Weights of a small transformer language model.
Size: 12 layers, MLP 512 squared ReLU.
Architecture: rotary positions, no biases in attention or MLP, untied embeddings.
Each number is 128 + 24 x the weight over its row's rms, rounded and kept within 0 to 255. Layers, rows and columns count from 0. Numbers have three digits each. The size before them is the row's rms in percent of the matrix's.

# k: layer 3 attention key, 128x128, rms 0.372, rows 100-127, columns 0-63
# q: layer 3 attention query, 128x128, rms 0.376, rows 101-127, columns 0-63
# v: layer 3 attention value, 128x128, rms 0.378, rows 96-114, columns 0-63
# o: layer 3 attention output (transposed), 128x128, rms 0.3, rows 96-114, columns 0-63
k100 106:143097132150115154129127090133163138118090119112069107127167123143101082127111117105113120128126137129123158159150142163107071165147169148139145126163117154138140124154111143137095101092169158
q101 084:143083140126117109136140134140156124167091122120120132127138145158123124110071128110134104125100140118132120106149125121110153137110149128147080111141087126138118131103128121133134108081128147
k101 094:089105174082123152091141142158081155128184135133133121144086106101112113145125171169162150127108102149143107127164149120112122112155178101116147140103142111145107122125126173101138128107102130
q102 085:123163155101145127150081109156136104109103093077089142108124134127088137112094114124130105123147121128145113143110108118161163104164148165139123197116168118119118126138104098120099151112103102
k102 105:110135115145158202087138122134142140114133140107132141135126148152104114118142110145169137127128087164148132155113158128105080130102160116149187092116113105117074126098147075095124134115135146
q103 100:084087110127116129136088143128110146119136124168123098155135136134133131102107128073165104143085137124090144131118105124135157109180114148122120064123113147109097138138156165107097103156108126
k103 110:123093095140120093137096135112143088135119135187132097102123130184176115123142112116087130152154173113114081120109099126101085160136114108115121144126126114111147116145111144137066092104105157
q104 084:125166144098131124119147171176114157085150082117083129146170124124114152158112147112140113103142131147129170139178100176145139132129172099137161126116079121128120136149145150075103111111166171
k104 105:140127171138106158112164118083135165127122098164093187139122138118135163131142088198107143116127146126117166143125136123137110111152120147112112121143151149137117126126146146140139131105152101
q105 107:140117181137113141085124114140125137115140085157153103130133142139130119135114083090134107161145108138154079144136131160111116144125115118152109108109187098159100137127128122154144117132163157
k105 104:099138143156167077147134103114139103134104149155149108121152108130094097090119160128122128158122118153147145131138114115113174105114112145110092144136092121157113112155160097116133114147085137
q106 116:138100144107112078145124137103150117141127096154134153093154107139101129140130140128094142119096167133137166083080138105119112141152111098103102145146085148116149173159122149118135131166116114
k106 109:135132125124126142123119133160083131153161166130081106117129147130161160134174128146150138115141112133145091155114117103117169101153136121115159145123145114124147082145144071110112127134112189
q107 111:086135120153103151191119132131151115096132138078125136129104161098141054158161152099091114118094108109159179098131140151142117153083151121102142133120137120157086136144133101109122140094116139
k107 114:125116162097188159072128125148140127191131145150150153095117149123165157101112075164159128122076128151135139108098163129118127138094112152111187149131153139100160125163102095122148091129160125
q108 098:123125112198074130111127122190122110130056122124085127111081143095102142113191125137098117148145139120110114126145145136106137124156118165115171145121111088119110173135083159111158110094164118
k108 109:151097098100180102148131172134115087178148128129164060152088097132146114140139124110089115116091085119114145123139134146148145132122147082133068123138129152089141115113124142140113138146141150
q109 104:145144164111090120145152178159132159090143136162111158136103127126126150135122124140120143151149152131111114137124149135163147120109106116110157125101153146146093111153121122156169076120146135
k109 104:113131137148101120141105157137117138127145130103146100162074124099091136099128157168130120112165145112105167079143120153156110116101138138098088125115158119112082089090139124127153113117106131
q110 114:146140140109142085126164189133123146114091134112161107102108132144125141087136098156126122159194110144099136113108117114130134116074100143172105159125123112153085115102113127108130140111149188
k110 106:113149137159183143092106146137111088079147108097161160128143117066105075149167122118135113111158103139118115130111177130128112102094097097133119097112157140069152103157159141131109146189142116
q111 115:134169119141123130084153152087138136059114100119120123121121143130146095121162151110122116126120109134154131119128138140120098100096084132151114074120132104095163122121095134108106107106125128
k111 115:176142118148110150153118123143098145115157104125118146173118162154134128149098120133163112122127129092137065146151169124115135121139125126158143128103143113094122146121171131131123110159178136
q112 114:134125139115130153111147153143124110153118127128168098151140106150121114141155148120125133128153224160129115115091134138130077156130104099168164157116116081139118157118133108122126118117158124
k112 110:123107090125145163144137114132116160164065115121143125148128145106111114153168132109114151139159080119068084159133120133102165164106127118119127100108108133122117101138140114153145167170099161
q113 113:131112143149156099135120154159146124104112124143176111092150119150133124118116130142117129130149143125102127140112078148142129122125113139120147122147136135109128138122109101124141134130126101
k113 115:103149121191114145131121132138119127111127179139141107162107143113102183168087151107123143144138133133149103114151138146133103167086140147101132126134132145149136124155181130090137096135127100
q114 112:129122118114174108132141148137119112100130186169147159152144130083128109118169147140111152138153104086134111141079128094137136139171142121130141093082123146134145141103127103127160159102099144
k114 114:123135155096159075124140127168107145124107113143101121133166125108141174148129112088130112139105159166151148143141132118098093108138121110113135095153135092124094107120112116128132110132101143
q115 108:134145155141103115087150086185174138101140094135128115169089073081117098135116141119121125088176119148128147131147207107097128126154147132126116144167080155079107140077134135158157102124133133
k115 106:094071098119118129134077109133071155144155122143134143117126093104170156118116147110152152120122098151162141131170137127154155134135115134120128148126166153173069142082080144174112141116090098
q116 108:168137099136126162141125099147114106109103108089164165140131064122111163113121150113102155142106141125110144134118095164117109131144128122162101112133122104172139148124146150090186155099149134
k116 101:133127122108114118167149115095072117146158131159134106109128118118163120142101114139086140157138208123145148170093122120149123140124109137096121117172114113118130148105141139142135103103085119
q117 109:083149122114157106141098097145087142165113114155155161148146142154132126090104110134145128175122108089156140133121123139152153093150133140150151139152101143097130110114127128129092134115140162
k117 107:159121121110123164119140125092146106060136130133115132125110062124148178101128169120168076161147135149118114124160140140116109122143127122082139109123128129120131174163138173105108130140145127
q118 110:104127152180150142132156170143100146169122128068169141147135126096136122114162152129130129105137091136169135107131145124128172115120094129152105109101157101121109153158115169127120105144111147
k118 105:154095155111131133122102124123105082153171103129144108101099146096081137114138105127124151153131136127130151165122148107147113135157154121109142128121098164121124150060143148107176102120119156
q119 110:135147102112165160120155127158114124133186125124124133109148137113139109127117119114046129080127142146141137114128160134123114114149133124148139131145099145104131127148170177121114116084120129
k119 108:152091124136135147140092147103122123142140119164091136166140139077152160097101171170129125119103115066135115093125109085108142136117145151146133132168168126140117125097137115150098148133144150
q120 105:099124183120143094105143113121120108131092106154119109112098144121180101108121098126147093104120130087141096100143117105115169134135083087172170155144114156148116109114138134166122177089155090
k120 103:150153076156153123079125116122082142096128145132122108116090116157153079145106121133131108104106133149093147111112161157116064110151169130136129113104181122142102118127107081117122132129128147
q121 111:167075153118116135142159120083126146140135125139111117151132114131106155127156123119100109097142084147129114142149193141132136101189141119124134144094138134137070145158123129092112087073134119
k121 105:102137133122151137166112124135137124133137146155185151149112127160123131101210170140107109136143148136147111159107098077114115117109141157107138151135110137114121147139117112164117133095107123
q122 109:092135137156134122139139114096155141148157130111085143155129137153145116103166121135139115165152144140079127160114124140130092105157187121111111166133093142127148126092165153145111125127178129
k122 103:149138152115102149130123143145109144130084114133176139110102101140193112135139085140139148121134151101127107134134096091168130133139084112097127095133123165141117124168104113161143106142121102
q123 112:109143131155122128121119162082100120108171094126149141104130064104150119150120099144147121099162139164133185132180120160137119113139104150146137142151137112140125116114138111161149152160145138
k123 107:178128111117112083135140130129135123144148126145140127124144121170155146119113157126136194121154134131109153179134163153171148130178132104158108102186151164111117132145124103093109115143114101
q124 113:123117111154151142117155119096130086147074133119108123141119160142145086140133136119134090132153137172109130129156105093127120144186192160113158104128137117150110135161131122115095138105189148
k124 108:138096174120103133080138117131128142137098081112124104130074121165098152166136147141113162111103091126085159097141160156090113093102118120123143142179095149109118165133138116151126154130078121
q125 105:121116126161111141162112144148098106128076123153143124170185115137131139075112111122099105105124134161116171088163132152153136184127146151127095127117096137141116093114141099108143148142114117
k125 106:102116124166121102163132131108103115162145109129125167088107111159119146133122103138134170100120116117107168157111140152118108113149135109131152168153117150083088153178162147146132141162109090
q126 110:112144132134146109141177136147118135127186123108145102115157114081134127154151125080153126149130124096136128138132092123112110132107164139101086142184129123116100127106151106105072106166174112
k126 114:104095118112131078106112154121099155090116126148130132124149153151122145141125093149098120092195086140101149094123097143146158127148123121150169177144139130118124097121156158135140182119138129
q127 119:126101133144168118098133114114130086111090160116130129084125120181105177142126092153144133130148097093131141115074158121087115144104157136082162095158102119170141127149139119166121117129153091
k127 112:144130112158137149137149107133131137102113101111123170173131120103123084167094174141116123125116135202138135123120085080180137158146139113124107121150134117113129116116126150082103112130156106
v96 095:120129108117137082102127122158074122156149147116138135127086117158112106107135110122096140129115117117154133151092108173119142167114119140145097161134119129113144144113144158146193113134159124
o96 099:108136098143107120119198094150110138146147138092116166153131129123122148153136142130121077129112142123109093147110138152108182121165136105127123105119106127102129161136089201105110150166106123
v97 099:163104142146118153171090157093107120146099123128149120108104131154115131143119108128155147139114103130158122165137105158115105112102108123102132130138143111146123124120098141122104108125091120
o97 102:114145157126114127085118139101155105121139103115084171135130162162168119121138115118129158105125091134147069153126134136126106124131098152135142120159161151157115175109104153148115132137079146
v98 099:128134092136122142132105137123132143074125116133173133106138083127149088136114187152129122112141147105134107108189105109150120129180134206156167150126083159133161095110129162132136099121107135
o98 106:140126166128139145129136120100110107151126175116119113143151110151088116161125130114123126135115135148128123122090150098131143144116120162142130164112122128129113136154171141139176088148141161
v99 097:142129139138119095152114175145099114109140117087153138110133159181103153130181108105165153144134139105165098166139095118132160131127114100079126166130137103102168109108119120091152143107105137
o99 102:116122087148136135115141144102138120140133074124119133087161170158138132072136178118157120095106116123117129154131130093140120142141124115144110116136100120121142158156129127141112139090102174
v100 090:096112140114109077137129144116164099100169074126123151127079122132121110154111164107127093120141114106125143133120103123141127119145135168132059164081138113149150146117146132129112144132084142
o100 096:119060095133124136121146099096166150084133144116109079135139130169119102127160129134143102119127094161087160106114119166138143107136129179129103147107097161118140134130123146130115137164110153
v101 094:149141112141152115147126090084139108140118109146145084107158124133077152119158124116148102122115144093136124062176108142120121122113120158125119166149114075102092126144162147106140118129170115
o101 103:157172142133129142160149136082124131088109130075126134141119098100171077100136134151152121123161156086123115139179107169067153138153120143157131149139124073162115076122145116104147110165092156
v102 103:145155137147158108105094074096096129152144145154111143075161105159124123088137122135149094118137113109159129125108099133152101123139131154125169137142136116094096148168094168170114129138138153
o102 116:138122135141108150123139108088129137171088126146142112110169160140140140127119144130128120103142112149162110127104155168127120124109137098138141123117115105135170087117137154093107125097143119
v103 105:169155123129168085149131135095128150121138139136144126161133152131114124109111103148101148129140112161095140119122120083100124127158119159109117142134086081152147140128087104117117133076154086
o103 110:125119122112206112068148113109172145146116165141150105129136122127146138160128111145142128091107125110123145152125081129130150100159106128116092114132124108130099165126158149130129127119152157
v104 097:146103140109111148130116143130068133114135156225116101119119161120126136105167155116125155172128132184123128087144088131151150118142109102104117149111144149126113146145156111098117161161092141
o104 099:148130178115119097125120141151113133127108099153181127138121122099138095117122108140127132171111155154127112161095146118133118154145119124205037139118180136140146142140143139134154111138100118
v105 081:188128156103160117116134148127114137160078127111084120103128141115121127104181145117168105092125150156100161080124126149142147141146146141162147133119106114149107117131128139151104151123124159
o105 090:146182189107125148153163147124111133121115099139106108129125091127116113083183169164144114132096086141083133108139135125092139099133104177144132085134122135158121123109080168130119139081118124
v106 101:130128137131176112090123136088134140111169133156122079128131119095131133137073065126108131128096114112120098135131164121109131143132138101194147089120098129130111133115081132120143154149140099
o106 114:171099128155139108103105092099127134143131116151155156156134137095157163136144133119087157153102119125128121145158094156144119123147160131136165126132130103155122084080144147128136147098181077
v107 101:154123134124131115135100102124144182086151131137161132108160164097120126150108142117131110110152119138125155136113137118109114116119114132142112117139143150116152089105137129135109122066113106
o107 108:095146150122122153113135108099197115153095136135143099151123134127162160157140129104154151185154121094160116183095116113131118112123140167172130118123159097116097121147104093132130126125093173
v108 098:135186128150138106107094131082127140091139114151116139154074131117150096137104145135114155122139157097121117127178172117111137107142078103122137082154187116139103142122166137109123133134134150
o108 110:126104097118127066103152150155139153108114112148133116114139128093124141143168127113122174135145162166124134090147115099119111137127101169128112124192153121165124137127149134092158163122152142
v109 089:125117150156141075133119122137149136110097149137156128111117156090156163114133123110163108146152155141163109120179146123121101145124095158151109109156098133127119077120114109147186147139109153
o109 095:116101159147120118164117170108114103134109077125154140131097134106134138110137120109151124120177141119115121111112101085135125138130122131113182109130145082160128090166156085142131091122140104
v110 098:109135159140121145125145105158162118122081140128129190112131099127145115153127144126134161090066103114174096103129110128098139110124131118150130141109133092172089141134096121169119109156130146
o110 105:121131106151115165139119145107114106089102152106128124132110086137123107155085150174154145114092141136111088174110094149121094114098161127097135119146145151188176158107174122113137173140095083
v111 091:129114148157114116165130119158118159114158090152062078107150091110148112100104142132154177111081157155158095134123144162165135129136114125138149151157118104169141123137140126089150141158126156
o111 101:157100092162110115155115097149125092122102135141140120147150136097099128091118157118130123166109147175121143111083133112085115121109096139126110138140145115109147120151141127115114102142102119
v112 105:139094095097103096160129154129117174131128148094115099152114129156147131101122102093148131116114173112140122137086094133147146111089121134112112146136145135129129120130103107069110091140154111
o112 112:109098142126097162139114142112148145133156081106117105128146116137131165116139131090118111126142142135118142130109151128090139148116100142109132134122148164147099128091054136106157103121138137
v113 098:111126136079097096146166158112129181099163160154112116110133155143128144095173152140147101112150112122118174115116148148131158111101147122142140096144112143116138089121135128124144153139124123
o113 101:136122138123090131163094153133150129147127113132148117163150124131157135105135162098139079090149131130103144101097119121088184118113166128093153156145130082081120131107121096088150115141157110
v114 098:091127185199103144140121128092138118081103105131141113144154135178151147129125157153084122112133123169130136121138174132107118171118104127133162116121127067104146097099127068122153128123155138
o114 098:128124154126176119144101125098136137073111107109161144177137124168130114142170153147119130115100127138137122118138188101157126158128086136136131076123140130113148136142158118155147139168124194